Weights of a small GPT-style language model, trained from scratch on English Wikipedia.
Architecture: RMSNorm before and after each block, rotary positions, no biases in attention or MLP, tied embeddings, capped logits.
Training: a variant of Adam for these matrices, 7278 steps.
Each number is 128 + 24 x the weight over the matrix's rms, rounded and kept within 0 to 255. Layers, rows and columns count from 0. Numbers have three digits each.

# layer 6 attention query, 576x576, rms 0.0354, rows 219-247, columns 384-431
095164094133078111182134169135158080155176125132130141117215088138028115200064144169184217090103130109121020154054107160136161123095223191153147
132135124145073131154086109080116094151072129113124134089158113173067153101111128131172218108126163114153187049089157186109155128100170135104121
182157144097111183093141197162171186117134156097172151085152105099105084115179131175214132094053109063112105174154148098154000071133145097148165
085140200231138101085138118168087141149140091180165154047120114093123127170163147110139155109121130167073169066193114124194166159099204114141140
140074123097094083111133147098120097039084134121142132110147081100127084083118175107131130200206149086108174189126144134101128149140255108227143
121120116143145128134109119148134135107106131136117124121130118136120140113119124090139132149114117110133114115119126153133101122116140134112127
128124101137141138107147110154140140118117125120126132123123131111119153117131141123139134115116124106125134122124128141095120120158126134127127
141134128130127124123117136136145117132095133130124141125120141141112156092138134116131140138122117119111134117129123142123138107114152105125119
139127136147138140147159109123137109128103133109122125114111150143118130116129136106152142129139133118111133115108132118141125141123135128114118
115132122134113116119136118138131114132122151139130131122120112141144110153122123136120127117154133114145106120110122123121132115126115103128161
106107111122128127108127107161128133141092130135111117114128146142128134115142129126126142137125109110141121134119132164135149110120140128127145
125122140117125140101130096150126141131095117138123116131123152148140123143151132120126133125134130125143107125099128117141146110118147122121146
141139151135143140152120133119151111115131110120120123123127135120104124148135118123152138146126129152120148127113150136141136159124133131122128
143131120143117128144129136107150141115142115113115137134135109098115126159149131131176119140114151135137143136142163137109129117108121117130115
150130123130139127136135150141110122121153152136130124116113139114110125127127130110106139106102135172134127145120102142148123149139103122137156
125146126139145110102116122138145131132102132119108129143143139126142134106120123119101099120134129113104131148151132132148149099109124133128126
090120110103114115115105158136119129158129114143136136158112113106136173141157137162099145135123117087117128134153145102145093129135113152113107
146138122144129151155138153129125148140153093126138124137164116118140112154110150135133146114114125137158123125150163141087085157138114122143108
119124106114129161167148093107132136152153143144143146135141126111137100168117126137140142158154146174122144098087142137112173135116172137151112
125136149110127140133112130124101136109143133125152114134103119126124131132133136118119147133109111158140116132144094134166152149124109133121148
123125148118116094089083120144124108110106128127133135139107130129121148142156149104122124143123107114107106152154094109176127114143138117125150
151108102128112161141140119129150096125140099123162149141127161149121090162156094127160142139135120139133154132093120123125132147115153135118129
118098108123146119099120102150092148126179158110104150151111130107112123152123114151127113154163168143118145119104158157129163123120154102122128
155119077126132175170157098109145111126153101114146126128130126143111100153112125140149154091146165130134123128122113132094122165132136119127119
079095145103138119139147150186117106126121116159123122111107137112155125112157090148131081105119113066111131152140155114136135121119158148091076
099110084078130139145099144117150129127148117088146149122086126137093112170130113080115141132116144106126140153130068147086135138168118110120147
171120119075091150157119108131145074132165106113129104097096152121135105186169138131141135134131126162121110133150091097126129138142119110134151
150142101109129141095079127120159108113144135130164087106092132141110118170127119082109125128137143158136089124134091101109121098141068092140157
153123115094085165136190082072112108134115074061170125128135131087117160146166117093182132147116109116133112111119043120122143144138120086175135
# layer 6 attention key, 576x576, rms 0.0336, rows 219-246, columns 384-431
252131183109141102124120148129085107085151125120076042104120150129112141132106070144164177129133119146194143113126087091082140067134155125078173
125136118154124107169170114132073137118141126131085255083130118157133146111115110141115201104146124145121155094115153145133132127141143126142119
152141124136139190089142115099088151135126189140205200126200142085131152103159070137143093102119112117088146110140120092124165095102140135162176
187156165196065118117039138083051113106209080134125255092181145114094074131113118133132182079132121088097143164186163172124163114131111139168074
082147163161139165107100110155111112175154133188088024157152112131078155098120108139152092084175126104086146182141178147137140129067105097103151
134141098118107148122162124127117118134139114141138115141137176136100106146104139143132139112125126119119129132141127113129123129115133135121126
132122126107111123136120123125123109137157138142127125137131142124140126129114117150108142155116132143104117123146139141132140140130146129122136
137131116143134137116130141142107131141142128135126120116130135118116109120117119130138148108118147110139124111148121123139129170137131128125127
142128133126118130124109132141133142155131131138139127140140147128120133136121097137135127114102125125133127139125117136148118135124152117123122
146136100106114140134127123114137110136151126150142144136130139105114142126124121138133147115103115139099122113145101117125131122099160140137120
155130129116145144133138140119126134138146120128149129142143138140118130145107101130119138118132110113112124134110113119118118160123134120120122
128122130123124140133152148141103137113146120129130120129145130126112144124107094137125143100097156123124141125104122138115118146135121116119119
130135143150125093120115136151129126107114136120127129137117110120148151121123129120128115132121130123136111146162131138131122110142107121114125
131137101127130141135121156110130092135113087144142140117138133120158115126144127153131115154120120125105110122143116120121121121125132140139093
112132117125122124113117123152104141132127122132127104120116102145135156091143130148135095116108147112113145138140148145106117117151132123088111
164126112125122140122149120120119129131125128145125112156124126128095124146102117116172143124125151124135112104089119108100115167128132125133120
116110074104076166122152121093130161104153131145131123126108118129139120070149137150143151133079118129160137101122115106117134139114124157122124
111114119119105133144139120112141097130135114142111149097102123120137097116162144107123085143115111153124129126123097149100135112101129127117104
124122097114123144119128088117141185160080119124148139149125108087160119130123130131111108141161112117132123159141128135140147098123139116127133
130125148170147118111108126141132143137124152134120128119105128112145180121128131135080124130141124079139122153155163121150123087167121118116111
125137130162119126149114141141112098101110135115099116133140097150097154163125103130159149112116193073133124110136161134109096138150105094114126
130131112157140145149135139146112132137093109129128138118151090127127120094160118127098112103152097141147121125166105113107097122141129098132097
110093129131124135101119115099119180132100113121151135135105113106145150136122129119095113159133107102112129150144179149129151122141145136104108
105114148152154143122159125111132097153144120110105118112147160089140115144150121102099104178175097151133090146132144137130128119102127134147148
102116088156114098111143151167096152115136157136062110133118144117172126129128100143141096131084121123129128113125084116130107130114124125114122
116112111144104159137120083146120171142133124098071106111132165079132127105126107198110104121138123113113123148114128169149116111114110133156159
164084115130153174135186088137145108117145142090184136117127119109112131073127190130122170116173142064123166082140153157136144107122121127132112
158126131102102058129079163130095138136103100152151202146143153125096147189183143135138148114120130154160096140116186096091124089135106141085176